config.toml
num_hidden_layers = 9
hidden_act = "gelu"
norm_place = "pre"
positions = "learned"
qk_norm = true
parallel_block = false
weight_decay = 0.012
schedule = "wsd"
decay_shape = "pow"
max_steps = 9783
dataset = "wikipedia_en"
Each number is 500 + 40 x the weight over the matrix's rms, rounded and kept within 0 to 999. Layers, rows and columns count from 0. Numbers have three digits each.

# down: layer 4 MLP down (transposed), 3072x768, rms 0.0329, rows 1350-1375, columns 384-431
# up: layer 4 MLP up, 3072x768, rms 0.126, rows 1351-1376, columns 384-431
down1350:448521513481548442514418521487492526536503500521428508495534470539466472513452507489502525532560488549530523545475500519503479509582453515442504
up1351:496469493521453406498542423593493451471512516470497503517468568484494471513458544482453512553535490541445545481467531488511453547441502480473522
down1351:564470464537527485534495528410439550471491499537517546511423447560539444476496570525492503446512500455529463458539452469501509479507600498490500
up1352:472562543502441475536512469503503495521472543448494501461544541509463481444477421434527604459459463521480428482487517528514485503507448526495511
down1352:510578429518465529524458463457571516556473520427509481519543554568488488518454513510536464480443504513450432492521527535467506507518453520451488
up1353:440550525447408603421505508515491521491495481542490473522514430526438456484479474595468479467480474489489511502538518520436482483499521492538441
down1353:546495485454451473499481461504523502499530526496515519469563505502522518542508429508478559517520494557522443493503542521506445484509498552498517
up1354:540502538534452472563500558489519505373443549398565518537558455441510554468528514487539555539458502526421445507524486563521479482485510504555525
down1354:543528573480529526498483489456558506369493518474505472489513497502484470485521501505472573477469536508515532511503554536441509490539482494542544
up1355:445439484539470535451560484508484451443493469511473544498531516481529515494444453455430513471508466529490497494510541533566443507463564530482536
down1355:528445564493503549482524504405543524502556533527490527568465532475475399533525529473480526508497440484492446510479446526444481500491523512419500
up1356:461503495494515472503508529437433463521541530511550495512542513481457564480487537503464551414556498513531472493548502564437500529513581496515536
down1356:561435496408571496494493485553510514492548574477437461488535512455538480499559501504544468509483491480438500480515486465503516464510453456496533
up1357:465505427511492488489515536571489479465446487499520536459537469460489535470548514487504510493520506446481487488497502458524513541509520457577512
down1357:425494461484500470515508478437532521550461527461561473509536526486442527553491508500484522524530484492480516432530447501521505492509515421548464
up1358:502445485481509513540543532448517597519488492480448452483520491566543486553488501621524507523494469488430503457447523599464539557432547505438484
down1358:537512529520543433514509486517526485429416438485457516545542487542477503483560409536510421438498457503474552492431472490507516534471486504482451
up1359:500525444500484486540495525463534489531456500492474524485527462441535526497496439584477493458539583535603480488567500533467522448507493564491505
down1359:505475492567486457552498398474468469449496476512508562507508507496538478491524548476472491488500581579543428522502501486525525420463521521519517
up1360:523561609506517548525516497551494587424467500449516511500519463513341485504445460486506523441525456502526491526514519526449476485483484488504479
down1360:528486499505660447470529469464489544475527582496506520500474454570465478611488506465515535505482516399519456497564523496483522498526473525498521
up1361:515499483451461503452529512514520529466502462521491550477461468542495489503506545528475552512483502521491522442474463459460530487457488499518490
down1361:546453555479551485564509543494480515578508491465449513546472455482499429495525514418500482543532482524504486551501521496496472501452486491470545
up1362:527490539456491607510552433488461535477502455429480494436476461493454474482494509434452497523550473484570442510447517530581576484482571464442503
down1362:497501480548480489510521505475522471537433449490526539506402506457483464475558513513474553474560452495476480535552444564477542506541430505458529
up1363:518480489524463489540528445515488522515500560514519483541500457576481517540506439503426475465492513435511523489519526545439557547509432485505491
down1363:556485494487466497478547492468417548489457511476407426489461483458470485461473504453507498466549503496550492507516501539530518512485503508491470
up1364:518504499536507476546453506623489444501519545552513422531432534482529479529475497479449460532445489489456547483471531535481527478543570464499482
down1364:479459503470517492472547511546499494504544496483490507514479522528527478459478557485482488465524467558490538542544493501523503469466508512497446
up1365:492460483524547441480519477475460597468421477483611468437493539515447460499435444517560619444488470553499480472548456527484531510532528513558549
down1365:494508510460481548516452582540487583460478460496493461564486479497546480536470502466491554555471571447487528527494433529510533532494537528461481
up1366:547551572429452510486491438484475515497507471503520440520554481456481501473540502446455517495516489509499508530507476533427481550507562504469541
down1366:483467506591509494446495473492505413492521577534537495542467495535514516513488444468480547546509516442463489467552501493521524523467454503472485
up1367:481531487463569526466505504534514462522473555520543539538444435480487508587490487548427477468510472523480481496447454580501487474502459471532584
down1367:452522424493500503439522466501510477489463478499570518502506542455512510456494511439482472558473526516540479442448482576548461453527495523439529
up1368:465575486553481540547440443557487476482426527462519473529507492452535494500501426548498489496505527502523462447546481496542498501491549462475525
down1368:505380433569442483479461447505475468478541479479515562545549482530472459446469491513502452522513468530456515574488425497512395510568488563510504
up1369:567547547467504464470496522461547545475504493535531483507516501560490557516481490637566510445590522531563480587520456491491503471510476416480525
down1369:390469520483525482398473500532524471460571531464496477583479511500521546505480499451521482468549497569454465527538548480504458550515522556459515
up1370:506433611522433536502461478439543537513495491498491535505580515527516515573560533476493503486515465469475558533459556533499529582531522395479455
down1370:500428465542441493483516494512503490463472516480463529531564496481500459444507533569489481507508505484511481511499540467459563551584458459482495
up1371:468480475465559544468504470503525453550566539544462536486571518495491480459531459521490542556520536542475597491576497485539484460478512516460481
down1371:462507479527558463493544508463497541501553480574439556508508498498496558490471482485498491479489468497567529438446475490482459510424458408499549
up1372:489475522491462472540476447555484535557549556464559503494458469529555551524484459493436463380520534532456490555523496554468439426498406581481427
down1372:497455486515488492596508494531484533488484540521541500514507538525474574540459559415462446477482487478519456460536479509544544492457508524515556
up1373:505434530529556653471520529572620544545543502515570466491505549493570558571460542364554477458447550473604526428446484456496533488595442519428505
down1373:493469547516528482482466557495494548480471480586562487626458501452542572537417443464546426471512488536585456440500476496560518443509524577491520
up1374:517489477500516447450429467482461512484568426470454466472534517499535447487473473538483591551473530394492418512491525584488523485431508528491512
down1374:538508424479506551541501510482516478479494501549595566517480536492542570507498496557511493514480510466470439552456474550549495493622565513501527
up1375:526466475429557520469522468511537544517455444540505484466445515516463446456469518514533478565508476540452561544470486431494496506508449560482526
down1375:463482479559469493518508546474466547495541528473513496486549513506535544574540477498446548488443505452536489471599482543527557552581437452552454
up1376:507473500475553539496561513484396502565568530531491535489443478474484522510567453480497529480557513489468545512513538477486616522498461537510494